config.yaml
num_hidden_layers: 11
hidden_size: 320
num_attention_heads: 5
num_key_value_heads: 5
head_dim: 64
intermediate_size: 640
vocab_size: 8192
hidden_act: "relu"
norm: "rmsnorm"
norm_place: "pre"
norm_eps: 1e-05
positions: "rope"
rope_theta: 10000.0
rope_fraction: 1.0
qk_norm: false
attn_scale: 0.125
bias: "none"
tie_word_embeddings: false
parallel_block: false
init: "uniform"
init_std_qkv: 0.0273
init_std_o: 0.0339
init_std_up: 0.0391
init_std_down: 0.0391
optimizer: "soap_variant"
learning_rate: 0.00927
lr_mult_qkv: 0.5
lr_head: 0.00462
max_grad_norm: 1.0
warmup_steps: 200
schedule: "wsd"
decay_fraction: 1.0
decay_shape: "pow"
final_lr_fraction: 0.05
batch_tokens: 65536
max_seq_len: 1024
doc_mask: true
train_tokens: 293100000
max_steps: 4473
dataset: "wikipedia_en"
Each number is 128 + 32 x the weight over its row's rms, rounded and kept within 0 to 255. Layers, rows and columns count from 0. The size above them is the row's rms in percent of the matrix's.

# layer 8 attention output (transposed), 320x320, rms 0.034, rows 242-255, columns 0-63
size [118 109 105 114 111 108 104 110 111 117 112 107 113 112]
[[149 107 146 139  95 131 150 137  93 101 163 144 144 127 154 133 121  76 109 182 160  87 124 186 153 133 141 182 151 144 134  97 111 100 152 107 130 196 189  85 102  66 124 141 169 148 226 143 131 132 148 146 177 156 147  70 188 143 115 103  96 147 144  78]
 [ 72 177 184 174 149 152 122 132 162  91 116 116 160 152 131 131 163 157 131 155 145  99 173 152 109 151 151 143 135 142 129 130 119 142  50 121 166 108 125 134 144 122 140 178 121 143 155 160 110 112 140 128 109 167 106 119 172  99 140 177 182 166 117 141]
 [ 99 111 161  93  84 118 111  53 146 153 163 109 100  82 152 119 122 166 111  76 145 112 124 132 128 119 101 110 158 144  74 126 250 136  95 119  78 142 112 143 117 168  72 138 120 164 169 158  91 137 160 123 171 111 135 136  87 129 105 115  89 141 187  96]
 [125 140  74 128 185 122 139 147 124 114 148  83  94  60 116 131  70 120 145 136 120 159 129  98 166 117  72 150 186 108 138 115  77 147 134 121 149 145 126  84 158 104  83 104 168 118 161 109 122 138 134 124  95 152 144 121 115  75 172 158 160 111 139  81]
 [ 75  77  94 115 153  94 112 121  94 115 121 109  95  97 119 166 150  81 116 131 133 156  88 136 197 132  88 157 178 115 162 119 119 109 137 133 169  98 128 111 149 136 177 105 179 132 103 156 116  90 201  99 198 113 156 131 130  93 171 126 131 159 134 103]
 [140 101 114 120 116 103 139  18 135 154 107 142 152 101 142 129  99 104 111 202  72  94 143 114  91 111 141  78 115 155 128  67  66 105 112  82 166 109 162  93 188 138 179 101 135 123  81  98 144 184  78 109 121 135 149 103 120 164 118 102 186 155 151 134]
 [121 172 161 122 100  96 144 123 128 110 112 139 148 177  89  99 172 154 115 160 108 102 139  79 141 133 171 129 153 125 143 148 135 113 209 124 157  95 102 102 173 200 165  92  89 168 115 180 167 179  87 132 139 113 115  86 146 158 122  94 151 102 137 113]
 [117 111 171 155 136 196 128 141 116 125 128 114  82  27 119 147 131  87 114 160 123  97 130  98  98 134  82 152  76 156 110 131 113 125 203 152  95 158 153 178 163 126  54 103  88 126 119 146 123 104 107 140 131 137  69 158 162 152 117  99  85 100 131  92]
 [122 164 176 157 127 128 121 139 154 157 141 121 101 107 142 127 100 111 121 128  80  80 169 176 136  90 125 218  85 163 139  86 157 176 131 134 134 111 139 159 125 153 200 125  86 130  83  99 119 151 181 107 184 180  89  75  84 158 148 150 136 189  74 115]
 [ 85  99 143 136 132 142 144 142 139 110 150 148 126 135  82  99 132 111 122 158 119 197  98 127 106 123  66 131 158 117  58 125 112 114 129 168 127 192 106 146 116 106  70  88 175  69 113 135  91 162 122 165 163 128  67 117 153 122 141  86 151 127  78 149]
 [160 157 146  53 106 176 155 116 137 167 101 137  78 118 193  79 126  85  99 220 174 120 136 150 178 153  95 124 110 118 136 145  65 157  52 117 186 128 164 100 110 184  58 147 114 128 106  97 139 112 152 145  97  98 150 124 202 124 167 134 116 133  89 156]
 [151 155 145 121 115 120 119 122 143 160 121  68 146 168  95  97 116 161 148 112 138 101 158 137 107 103  87  96 155 146 117 143  92  79  71 133 167 146 116 178 106 101 101 109 191 127 163 116 108 148 160 139 148 186 156 117 171 139 162 113 135 137 111  89]
 [ 83 144 159 156 103 115 185  84 102 139 140 104 108 144 164 138 125 131 119 184 202 105 153 116  74  85 127 195 121 135 187 131 147 124 126  93  54 121 133 166 136 122  66  94 186 157 120 120 147 157 133 103 172 166  89 167 143 115 179 116 103 114 118 145]
 [140 154 147 102 113  90 150 141  60  70 144 127 154 138 120  92 139 196  57 160 151 143  97 122 173  83 137 150 133  95 152 103 143 138 117 111 166  87 113 123 170 120  88 140 160 128 131  88 157 117 102 148 120  53  75 133 158  80  98  66 187 236 129 124]]
# layer 8 attention value, 320x320, rms 0.0313, rows 243-255, columns 0-63
size [122 124 133 127 123 121 127 126 126 125 120 127 130]
[[140 120 155 152 103 141 152 172 155 145  78 120 148 144 145 139  77 110 147  94 110 125  78  94 161  94 127 100 124 157 149  85  65 127 140 166  50 114 107 169 110 106 133 103 163 111 174 135 121 188 146 156  49  98  91 174 164 130  89 192 153 118 126  89]
 [102 149  96 159 118 103 151 162 123 159 122 163 151 124 124  96 145  99  95 177 155 116 164  73 161 121 188 106 131  92 202 170 115 178 169 115 110 153 158 147 121 122 141 101 121 145 113 135  93 159  82 171  95 178 165 124  73 160  86 154 188 150 130 156]
 [115  86 123 145 124 126  52 102 122 162 117 121 158 194 205 151 190 127 132 123 141 128  41 158 127 117 162 137 139 127 143 129 131 116  77 144 118 150 148  73 141 118 115 173 118 110  73 143 136 133 151  86 162  91 105 217 151 120 178  62 110 132  80 177]
 [110 143 141 126 127 145 135  71 126 106 102 116 218  96 135  96 122 148 187  81 128  97 142 147 156 150 184 147  99  82 151 152  53 146 174 153 132 134 135 128  75 149 147 107 118 176 127  96 193 183  78 131 101 126 116 160 101 186 100 147 138 127  98 113]
 [ 97 168 112 103 179  85 137 174 167  64 138 152 165 139 126 168 118 100 134 101 182 157 132 105  71 117 124 159 101  96 113 157 135  98  89 131 145 134 125 138  93 197  94 113  91 107 164 155 154 130 163 128  54  66  93 137 117 147 121 193 101 148 111  39]
 [ 73 133 138 153 129 133 173 101 113 198 160  79 129  87  54 142 122 135 116  78 110 103 146  88 172  70  86  83 202 163 126 127 114 146  71 175 154 180 158 139 146 169 102 173 125 103  91  75 151 109 132 182  51 161 107 123 133  90  87 125 113 127  97 164]
 [135 172 154  62 109 118 129 139 106 140 101 125 117 196 156 124 100 118 140  93 134 112 205 148 123 135 126 119 142  40 162 142 129 143 156 139 207 125 116  92 147 106 146 109 171 165 121 148 133 141 183 103  87  67 189 187 113 115 115 177  93 128  83 117]
 [147  97  92 109 108  83  99 103 148 112 201 140 140 154 128 157 139  79  94 170 131 129 136 165 116 108 117 115 180 181  76 186 141  97 171 109 145 130  99 148 163 128 139 143 101 131 193 162  91 119 182 155 129 149 166 153 174 121 149 158 135 136  98 157]
 [104 106  93 128 107 113 109 100 169 113 103 125 143 166 150  70 105 123 176  71  94 123 159 162 136 145  98 119 147 119 102 134 129 101 117 100  95  96 184 123 132 119  84  84 158 128  95 149 106  99 126 116 146 108  94 173 108 113 144 143 103 133 124 154]
 [164 136 123 142 163  72 120 102 129 114 126 135 201 113  96 115  96 146 160  76 128  98 136 111 180  92 165 100 117 185 155 143 142 120  98 119 102 120 115 100  81 102 177 111 152 127 154 181  91 135 130 154 172 105 127 196 103 118 123 119 108 172 118 135]
 [162 186 127 154  90 125 133 144  98 143 129 135 118  43 170 157 128 103 144 112 136 166 112 155 152  72 119 135 111 102  96 165 132 123 151  94 140 150  82 125 115 189 133 113 141 131 127 118 165 111  98 121 173 137 139 124 112  97 138 189  67  95  76  80]
 [104 107 127 109  94 146  69 103  98 137 160 113 112 118 126 158 145 179 156 124 101 133  92 122 145 106 185  53 100 147  90  75  81 124 181 164 104 121 172  51 117 114 143 110 153 109 154 104  94  92 145 137 109 146 175 114  91  14 184 157  73 151  75 188]
 [ 87 129 137 113  83 122 124  77  96 143 134 166  80 120 167 141 114 154 105  85 142 151 140 122 155 157  92 118 122 161 145 127 128 141 134 160 112 187  67 139  92 115 124 127 164 102 160 132 111 137 132 134 119 159 112 113  48 169 163 174 113 110 101 117]]
# layer 8 attention query, 320x320, rms 0.0253, rows 256-294, columns 0-63
size [ 81  73  75  74  77  75  83  99  91  88  96  95  96 116  94 101  98 101 103  86 103  99  95 101  97 101 101  95 102 111  99  96  64  73  81  71  76  78  86]
[[113 121 122 142 141 120 167 124 127 123 121  89  77 140  79  92 168 191 132  78 120  98  98 158 127 111  40 112 117 113 151 194 150 143 124 183 147  28 118  95 125 134 182 110 114 130 120  72  89 178 153 106  89  95 120 150 117 173 136 156  84 163 127 164]
 [122 124 106 153 128  96 131 117 109 136 145  69 136 116 144 125  84 112  69 159 125  54 145  89 120 145 126  87 135 112  65 108 155 122 108 131 118 155 130 143 123  99 147 107 190  69 144 134 167 118 108 141 172  58 163 149  71 128 182  88  79 143  73  81]
 [129 108 208 149 109 164 113 161 151 172 113 142  83 124  91 196 154 152 158 101  70 118 154 152  82 100 127 108 169 129 106 176 140 169 117 126 107 101 158  61 163 130 115 122 138 101 108 139 116 116  90 102 140 148 133 118  85 108 171 123  84  75 146 167]
 [178  60 169 129 144 166 150 172  99 110 154  90  93 125 139 162 130 124  82 119 144 158 159 125 115  60 169 112 124 134 132  95  75 121 106  98 109 184 191  94 161 113 149 158  66 130 156 130  94 158  90 169  81 144 149  88 116 142 123 105 101  70 167 136]
 [178 170  99 121  85 105 157 155  66 122 156  82 175 170 129 157  74  78 130 139 156 118 145 129 134 125 156  79 120 104 123 122 128 105 162 130 129 141 115 179 108  73  97 104 123 119 115 133 162  86 146 147 117 181 117 194 163 147 171 141 117 137 149 141]
 [149 137 114 138  76 154  88 106 167 168 100 139  54 120 118 177  94 145 137 145  53 141 157 140 141 158 181 149 105 112 136  95 137 159 141 154  95 139 171 138 177 169 147 123  69 121  85  86  68 193 178 144 126 120 138 101 147 126  99 171 158 148 146 170]
 [126 122  94 121 105  90 161 139  97 106 137 119 118 130 127 163  74 131 130 139 107 130  92 166 113 112 107 172 107  75 132  76 113  91 164 105 186 169 134 157 115 121 138 165  70 106 151  97 133 106 101 211  84 138 128 151 150 136 180 179 115 119 159 147]
 [179 180  89  88  47 135 179 118  67 159  97  84 140 189 130 122  86 156 171  84 129 140 127  98 123 138  77 135 122 160 172 113  80  84 151  80 112 171  74 134  85 106 131 162  92 189 135 142  90  92 156 128 130 184 135 173 116 162 144 147 145  70 125 137]
 [107 165 179 135 147 184 159  95 140  97 105 122 111 114 202 119 120 104 171  99 158 132 121 145 139 150 136  93 132 143  87 181 136 122  69  93 111 137 150 100 107 120 199 149  50 141 112 118  90  99 147 140 160 146 105 136 124 134 142 142 158  74 126 132]
 [180 112 124 169  59 154 177 111 104 115 133 112 115  99 100 160 106 205 126 165 153 148 162 148  79 124 112 169  89  89 169 134 182 108 183 111  91 146  79 122  92  83 152 186  90 157 139 109  63 126 105 105 136 154 107 120 134 144 112 134 114 190 153 139]
 [174 160  78 179  77 148 104 121 158 113  80 128 108 124 156 142 106 155 156 101  86 116 121 157 162 145 104  86  90  92 150 136 152  83 168 189  83 158 115 158 135 131 157 144 104 140  89 122  92 134 131 160 157 131 165 140  78 120 155 157 120 154 107  77]
 [125 154 117 136 114 121 122  93 164 156  96 156 115 103 117 125 140 154 143 178 107 117  65 167  72 137 139 178  98  96 114  92 118 141 111 135  85 163 103 132 122 159 175 137  28 145 117 104  92 207 161 104 143  95 176 146 129 136 169 154 138 115 149 135]
 [ 74  85 134  99 118 236 143 164 170 129 132  72  92 132 166 164 145  76  83  70 129 114 128  95  75 107 210 154 169 151 116 186  54 106 103 108 101 108 110 103 126 128 120 138  97 113 120  96 133  86  87  93 153 161 116 164 107 163 182 163 121  94  91 119]
 [142 133 134 134 120 177 156  81 147 107 106 138 107 102 146 106 136 185  81  88 115 126 132 223 144  87  99 123 134 127 135 135 137  85 118  92  15  49 107 138 156 143  74 165 152 130 189 113  70 112 182 102 169  76 122 134 118 112 130 110 100 110 118 147]
 [246 151 121  93 131 147 133 120 116 148 123 125 116 133 104 120  81 175 129 116  75 136 137 145 143 150 126 145 127 145 124 118 145  91  83 116  61 132 170 171 125 147  87  81 131 175 150 171 162 101  69 110 178  64 125 147  93 139 134 116 102 133 152 140]
 [131 107 147  80 157  77 104 158  96 110 118  84 175 115 133 134 152 172 175  65 124 101 128 155 187 186  44 112 192 130 136 212 107 111  92 118 158  83 150 145  72 144 125  77 149 127 139  87 126 141 117 184 114 136 128 161 153  73 132 109 139 103 113 167]
 [162 137 151 150 119  53 103 130 150 148 109 140  76 151  93 107 190 151 135  95  94 177 129 174 165 177  76 108 114 134 136 146 147 135 167  71 149  63  90 130 153 187 126 123  74 173 140 156 115 139  94 144 103  93 147 121 145 153  90 168  93 205 109 153]
 [ 62  98  74 144 122 132 129 154 145 173  96 132 146 147 200 204 120  87 134 122 151  75 124  91  78 142 139 136 130 136  89 155 116 128  69 121  84 120  66  82  87  98 173 154 113 108 132 101 137 147 154  96 190 129 108 108 109 146 177 125 138 113 114 102]
 [184 124 119 147 103  82 142 149 159 125 103 116 147 153 227  97 110  88 103 118 176 129 124 109 122 129 164  87 219 155 176  81 125 204 109 138 156 122 161 149 142 133 140 174 106 132 103 121 125  96 132 108 184  89 127 147 133 117 107 153 118 146 133  50]
 [109 144 138  79 144  89  83 136 121 203 143  81 197 112 142 140 133 101 156 176 125 164 107 127 170 168 141 133 116 154  53 107  86 196 121 139  97 149 146 132 117  85 154 124 141 142 128 121 131  96 116 155 161 136 113 109 142 174 144 104 114 157 193 160]
 [148 125 187  99 123 123 104 120  85  62 143 130 117 122 127 133  94 196 116 173  98 146 107 182 172 117 130 136  73 122 135 147 119  55 135 107 106 106 126 153 148 132  80  60 148 117 182 147  98 107 123  97  97 142  94 141 163  89 124 109 188  53 139  98]
 [115  91 167 165 141 135 152 144 183 166  98 157 108 120  97 147 166 145 125  65 156  71  77 130 114 157 135 149 119 138 126 192 175 107 153 144 131 139  80  82 105 149 150 160 153  98  93 156 138 119 154 168 117 185  96  72  89 159 155 115 195  81  88 130]
 [134 107 211 178 130 159  90 103 116 162  93  88  94 152  61 139 152 160 129 170  56 165 136 129 141 120 108 145 140 153 127 207 102 154 124 140 110  88 143  46 130 137 117 108 103 133 165  76 146 150 140  82 141 158  95 104 175 130 145 213 113 142 115 165]
 [144 165 111  88 160 121 102 133 125 150 133 152 155 164 140 173 136 143 104 111 130 168  79 152 156 140  93 226 114 106 152 146 134 174  88 134 121  66  92 157  88 142 132 111 166  98 186 100 189  73 178 152 111 152 143  88 147 107 135  91 168 152 106 169]
 [145 118 116 115 173 171 169 113  92 151 117 119 122 143 139 115  65 204 190 120 109 111 133 188 136 123 161 136  88 144 100  98 116 158 142 170 138 103  96 124 123 181 168  61 131 144 178  83 125 115 106  82 102  93 115 160 135 143 173 212 101 138 101 160]
 [114 165  74 127 132 106 157 158  99 194 174 109 161 119 192  85 109 165 142 166 167 150 149  91 132 195 152 119 157 162  56  51 143 167 101 121  76 169 136 126 128 129 118 171 160 159 120 177 196 111 142 120 178 121 108 187 136 150 137 146 128 182  90 115]
 [111  86 107  91 125 173 107 174 141  83 163 105 142  86  86 138  73 146 157  90 142 148 135 157  94 137 155 126 117  73 119  72 103 187 203  94 120  84 133  85 149 138 136 125 174 113 138  77 132 139 164 130 155 142 172 185 111 137 164 140  92 158 180 187]
 [125 135 141 118 140  82  89 164 155 137 172 118 157 158 147 136 139  92 162 144 109  88 167 158  66 197 162  77 154 144 106  52  92 137 116  72 143 149 135 122  93 165 134  90 148 124 123 104 102 152  78 143  95 120 180 124 134  83 132 213 137 184 142 157]
 [190 184 112  90 122 120  84 155  71 169 129 103 109 128 115  71 114 135 134 164 121 139 142 118 187 101 155 121  80  83  90  85 159 112  64 146 122  82 144 101  97 120 134  81 168 103 148 161 137 123 121  81 142 133 152 120 116 141  23 154 175 140  96 113]
 [ 56 176 133 155  62 155 139 153 114 116  96 128 127 144 146 189 129 162 149 131 110 137 141 106 122 152 128 129 177 127  96 112  90  79 165 163  73 159  89  95 110  89 156 170 139 160  90 137 138 111  85 117 191 201 129 133 161 143  90 114 115 157 164 114]
 [128 139 152 182 183  93 157  92 182 125 151 160 141 121 119 164 116 129 163 117 130  85 147  97  61 109 109 121 103 129  74 167  82 119  58 137 134 128  82 115 133  98 149 121  94 116 133  72 142 151 107  99 148 179  78  78 141 128 118 176 142 125 208 108]
 [ 75 145 148 155 187  98 127  59 145 128 175 126 108 111  33 197 119 117 178 196 163 167 117 119  84 124 121 152  95 137  87 191  75 105 116  77  99 125 126 122 109  72 121 120 125 151 123 165 120 111 133  91 127 158 135  72 103 195  73  81 106 141 169 123]
 [ 86 170  86 112 103 125 137  57  94 146 190  63 136 174  95 146 172 136 149 197 142 138 122 133 142 130 119 216 166 152 101 144 119 113 130 100 108 200 139 128  90 105 102  98  99 135 141 134 136  78 100 111 151 142 183 134  82  97 177 115 101  97 129 160]
 [ 73 111  51 126 134 121 127 143 184 161 111 129 124  92 102  90 162  61 131 129 118 134  84 162 149 115  78  89 132 129 117 163 157 141 150 123 152 115 102  89 104 159 150 107 135 156 110 102 121 191 103 165  70  88 119  80 123 126 111 119  62 111 118 122]
 [114 120 136 138 119 133 126 177 146 138 156 132 146 113 183 142 138 169 163  74 170 143 157 158 175  70 113  91 156 116 113 148 156 107 175 138  95 100 116 164  99 125 180  92 166 131 157  94 133  56 123  94 103 144 132 162 130 134 118  84 144  69 136  95]
 [178 127  68  95  73 141 157 121 124 163 164 164  73 139 179 117 143 198 134 143 136 113 199 138  99 110 128 153 113 114 121 128 161 171 128 209 152 112 154 128 124 129 156 252 105 170 132 128 126 103 136 122 175 123 154 183  80 151 112 190 170 183  77 155]
 [ 72  95 119 168 143 180 114 131 203 105 196 137 168 108 133 104 138 128 101 159 229 174 119 123 149 121 129  99 121  97 145 105 109 133  93 109 122  98 189 108 141  68 137  55 176 151  89 170 129 103  91 121 162 115  70 137  74 132 126  63  95 103  95  73]
 [138 144  53 116 140 142 177 132 120 146 173 133  82 115 158 125 137 151 186 106 131 156 130 135  93  87 109 120 148 122 125 127 145 152 123 135 104 149 148 129  79 170 182 125  71 135 174 108 113  90 103 145 115 180 176 143 107 185 180 168 115  85 103 115]
 [141 106 151 165 129 122  90 100 172 165 105 104 144  96 157 146 162 100 124 135 112  93 151 118 157  79 118 137 136 107 136 133  88 131 169 194 189 156 133  97 114 135 225 172 140 157 153  77 187 103 119 157  88 143 102 116  88 117 142  96  99 138  79 100]]
# layer 8 attention key, 320x320, rms 0.0249, rows 256-294, columns 0-63
size [ 71  71  77  71  75  78  84  86  78  91  96  99  94 106 106  94  92  97  99  87  96 100  87  91  97  95  96  89  97  98  99  96  74  70  76  70  81  78  90]
[[108 138 134 174 148 168 131 178 162 122 134 117 134 121  94 145 133 136  65  96 143 172 178 155 148  69 158 121 104 156 154 147  93 110 143 128 122 139 122 146 163 162  95 126 134 137  88 218 145 129  69 158 143 191 155 156 102 147  97 146 152 133  97 107]
 [133 152 150 104  90 135  49  79 181  89 125 101  96 106 185 114  96 150 167 135 172 163 152 140  94 119 141 101 149 151 138 191 169 138 159 172 147 113 114 128  91 120 145 147  94 117 138  79 113  89 145  69 146  89 129 108 142 164  80 151 101 135  85 156]
 [ 93 165 100 123 113 123 109  52 145  57 153  77 109 126 154  97  99 108 137 206 187 167 127 141 155 127 114 140 101 102 157 112 178 163 121 169 117  98 133 118 166 190 113 157 156 154 111 167 101 142 182 124 106 122 181  92 111 129 112 136 103 172 144 197]
 [139 149 142 124  67 144 161 133 136 187 142  89 124 148  79 137 126  74 125 147 167 116 128  55  75 135 110  76 114 135 122 123  92 114 122 172  97 129 108 159  70 111 123 157 112 135 127 147 138 107 147  80 134 111 129 187 161  95  82 133 154  61  87 139]
 [117 101 151 130 136  85 100 133 147 179 114  88 149  71 143 122 154 172  70 163  98 140 211  96 113  92 185 159 119 117 110  86 123 166  87 128  53 145 183 127 129 142 104 149 176 168 125 174 133  94 159 130 120 177 139 118 120 129 152 125 137 113  87  99]
 [186 133  97 137  87 142 177 143 191 117 140 174  78 132  88 125 163  99 123  91 151 123 122 136 148 127 128  41 115 141 130 121 117 138 152  91 103 145  83  94  88 111 182 109 127 160  45 162 153 117  93 183 139 140  97 202 156 148 141 159 138  94 141  92]
 [185 123 151 155  56 169 141 130 160 160  76 113 178 138 144 156 157 134 130 111 122 166 129 164 121 117 133 130 141  69 146 145 107 194  98 148 140 103  79 133 143 106 188 120 177 138 139 139 154 142 149 117 105  83 143 152 210 146 134 134 131 173  95 154]
 [101 114 167 142 145 188 163 106  98 168 102  94 159 105 118  92 135 130  93 130 116 137 179 110 160 143  40 145 143  94 162 113  51 149 129 122 110 146 180 191 148 151 129 121 131 111 116 104 127  58 119 138 156 218  71 146 141 153  84 150 158  86 141 125]
 [191 134 116 125 139 129 104 143 146 133 108 120  73 128  43 124 121 122 163  62  65 122  85  82 140 119 115 134 160 119 113 153 122  84 134 110 162 138 147 179 159 148 123 106  91 139  80  95 102 149 121 116 141 136 148 136 182 136 216 146 147 141 116 111]
 [124 115 142 163 103 161  90 197 123  86 108 107 116 150  91 162 148 160 137  99 110 126 162 124 177 149 118  85 108 179  96  74 151 112 157  58 134 122 147  96 137 118  87 135 147 126 113 178 106 175 138 146  98  80 119 199 101  95  92 156 155 142 151  82]
 [ 87 172 106 130 184 122 115 154 131  84  65 122 109 115 122 131 152  60 175 128 156 108 158 129 110 124 126  98  82 177  82 122  56 134  81  87 145 135 173 164 162  88 141  85 157 140 131 114 107 187 144 133 107 146 179 136  88 109 171 183  75 129  74 106]
 [136  90 138 147  78  75 153  96 144  98  47 132 135  66 139 155 168 111 116 168 122 130 118 194 168 151 100 164 135 106 182 118 126 108 139  76 124 126 110  81 165 139 112 123 200  90  87 197 108 204 127 134 144 158 127 162 125  92 133 125 105 121 137 194]
 [115 107 108 124 122 130  46 117 147 135 111 108 120  88 177 107  83 121 116 138 144 116  87 134  86 154 106 205 123 101  79 126 168  62 137  82 165 186 113 117 158  95  67 127 153  98  76  88 147  82 142 145 139 163 125  73  72  96  96 101 181 152 131 114]
 [152 120 140 121 150 187 136  96  56 170 124 100 104 127 133 101 183 109 174 156  88 171  98  95 129  79 104 174 145 130 147 155 100  98 153  81  97 133 108 133 123 170  96  61  42 110 138 109 121 161 152 102 161 106  66 135 116 146 144 161 126 117  83 144]
 [ 76  81 158 146 135 143 104 112 166  95 128  85 110 169 137 119 156 121 159  68  77 156 115  90 173 124 137 156 110 141 111 130  89 176 104 103 121  79 197 172 160 175 176 140 176 147  76 148  94 125 136 121 114 148 132 161  99 154 146 139 125  93 140 143]
 [ 84 125 117 190 102 169 150 152  98 140 116 149 122 141  89 156 146 119 175 150 114 131 162 132 121 140 112 111  66 169 129 134 113 125 162 137 150 164 187 114 159 111 157 178  98 133 149 101 104 122 132 162 133  76 185 140  96 146 138 123  28 150 150  94]
 [189 121  55 121 174 154 129 106 131 146  80 102 121 137 107 184 177 165 162 146 115 116 115 194 155 121  78 128 180  78  96 101 118 132  98 110  91  93 127 113 111 177 176  95 118 186  42 110 114 172 140 185 178 127 124 105 153  96 137  91  94 112 128 158]
 [203 189 120 121 106  97  95 198 143 160  94 207 103  55 109 144 127  68  94  78 111 140 121  68  84 113 146 113 119 138 148 155 107 104 168 124 176 186 140 115 130 156 108 121 100 137 122 141 148 114 152 163 109 175 146 163  95  96 149 122 203 164 114 122]
 [153 139 161 136  98 119 123  74  55 136 138 135 123 134 171 145  92  50 136 115 100 113 134  83 189 110 135  91 156 188 102 158 109 131 172 142  89 146 101 111 114 117 145 136 125 132  93 118 162  40 142  87  98 154 146  67 118 127 109  94 156 111 121 114]
 [162  79 146 109 127 100 136 123 167 148 208 116 140 127 154 140  98 105 134 120 115  96 124  45  67 148 130 147 195 100  59 112 141 147 111 162  96  58 143 108 116 116 210 162 124 146 120  81 178 153  77 123 134  89 190  86 147 132  78  94 130 145  86 110]
 [153 149 118 165  89 121 127 121  83 152 130 152  93 189  83 131  78  90 121 132 146 150 172 114 116  86 122 130 133 152 125 109  62  94 108  80 138 200 140 213 115 132 120 125 146 119 106  91 151 154  50 110 129 124 121 113 151 124 114  93 141 151 133 175]
 [171 185 109 153  81 119 136 150  63 109  85 145 173  83 164 150 130 162 116 152  74 111 113 108  89 128 117  93  73 139 136 135 153 120 153 136 166 147 100 123  89 133 130 190 128 146 102 157 148  73 179 137 149 155 117 127 154 141 120 160 127 109 227 139]
 [177  97 136 132 203 111  86 193 111 172 111 140 135 156 155 129 134 150  87 118 127  98  77 111  79 173 118  78  96  86  98 192 195  97  63 194 133 115 126 152 121 152 128 102 112 132 113  72 141  71  78 168 107 132 112 116  90 172 121  98 151 105 143 156]
 [139 115 121 118 134 105 123 134 156 181 129 119 154 141 151 110 112 149 140  95 191 142 144 103 175  74 108 111 105  69 146 122 146 155 106 113 120 107 115 111 115 177 177 118  86 137  81 229 212 128 159 171  93 133  74 138 192 133 178  96 164 137 143 141]
 [166 142 136 167 146 151 143 162 148 129  49 123 128  79  70  89 165 144 172 149 120 107 139  94 131 109  95  87 135 159  81 151 154 131 131 105 177 104 100 113 148 101  98 143 178 142 109  94 157 199 132 109  43 124  94 148  64 132 147 145  90 139 167 132]
 [135 132 163 121  87 183  76 196 134  96 109 140 123 166 152  82 139 130 103 150 168 120 159 120 154 112 134  85  94  89 113 106  75 102 132 160 130 139  87 124  85 123  91 103 141 114 104 145 146  89  62  95 134 157 144 177 135 101  90 158 117 143 110  65]
 [191 151 120  87 108  86  89 157 121 134 183 145 129  68 111 181 112 160  98 162 110  96 164 118 158 155 203 140 142 144  87 110 111 138 182 126 175 129 104 169 144 196 135 121 122  76 159 129 201 151 155  83 112 156 118 139 147  95 115 141 105  74 153 120]
 [144 142  96 113 140 131 151  95 134 160  82 117 173 156 144 120 164 112 206 166 126 114 120  42 157 129 183 125  97 145 101  85 129 145 162  97 119 127 168 127 124 157 145 111 142 144 124 165 143 201 103 148 105 102 179  92 145 158 164 169 157 130 126 174]
 [146 110 153 114 145 171 107 206 140 124 137  96 166 170  96  89 133 199 176  74 141 146  80 148  69 153 130  78  57 180 126 116 105 141 155  80 193 141  97 163 137 108  96 122  93 119 111 130 157 153 121 155 164 159 112 132 117 125 129 185 107 190  96 162]
 [120 138 112 105 136  96 119 150 141 147  91 175 142 101 157 129 112 123 126 186  90 106 194 144 108 117 167 147 105 180 186 127 129  54 117 154 104 100  44  92 106 106 128 171 134 141 179 138 106 159 105 138  98 183 142 144 151  31 104  96 162 144 152  95]
 [140 112 127 146 131  88 108 162 185 132 177 128 135 152 107 142 117 180 131  84 144 105 110 148 153 127 121  85  94 150 158  40 145  85 140 122 102 184  79 111 141 114 137 102 134 120 168 125 129 102  44 103 143  91  92 145 157 151 185 197 120 168 154 147]
 [134  79 152 189 190  93 145 129 118 146 173 105 120 134 150 131 134 102 154 131 147 126 121 185 197 128  87  98 103 122  79 150 140  96  88 156 160 145  96 107 129 158 157 159 147 168  72 215 154 166 143 171 112 134 150 103 116 119 105 146  84 123 105 166]
 [182 143 166 125 183 206 124 118 125 125 132 171  50  87 172 157 112 111  97 132  91 127 134 154 115 115 147  54 135 107 159 170 166 188 185 119 146  76 112 156 144 146 108 130  98 136 112  99 129 143 181 111 112 124  95  98  57 155 136 154  80 166 108  73]
 [137 127 136 128 165 114  79 107 118 135 173  82 128 125 161 157 147 124 197 158 115 112 106  81  73 128 114 149 164 178 113 110 142 152 167 171 174 138 172 169 134 119 153 128 193 105 158  97  65 121 155 130 107 115 138  90 106 135 122  93  93 130 107  93]
 [ 97 141 124 147 168  57 170 173 109 115 137 165  40 124 142 142 169  78 187 167 144 122 190 159 113 136 120 103 169  64 148  72 148 120 119 130 160 102 100 119 123 170 126 138 127 142 117  52 128 140 129 145 172 118 154  72 106  70 155  96 112 165 127  93]
 [122  84 121 145  79 195 167 105 139 109 121 106 139  99 132 144  93 157 106 165 167 201 191 144 133 105 133  99 128 103 130  96 104  86 128  89 108 146 148 153 180 196 127  82  74 118  81 189 182  99  74 149  80 147 147 156  76 179 138 152 106 106 122  58]
 [ 95 158 136  84 136  82  69 152 173 122 132 127 121 135 181 125 118 134 123  83 160 109 172  73 134 190 158 173 167 127  80  58 153 143 140 156 131 144 174  97 101 132 162 136 123 121 112  83 146 133 194 168 108 139 104 105 175 119 127 129 153 115 114 163]
 [174 122 133 139  95  92 191 110 153 143 133 151 138 101 110 167 123 206 117  88  97 142  88 182 117 137 126 120  97 152 130  98 101  91 126  72 145 200  86 124 101 189  96 111 120 134 101 179 173 142  98 101 131 139  98 147  73 124 157 115 103 113 119 116]
 [128 151 131 137  86  55 128 181 135  96 146 198 123 143 143 115 162 134 105  66 159 115 141 129 112 100 153 104  85 150  88  67  93 171 125  95 117 124 179 126 146  94 166 151 143 169 124 198 120 129  82 173 114 157 151 112 141 111 157 157 160 141 126 129]]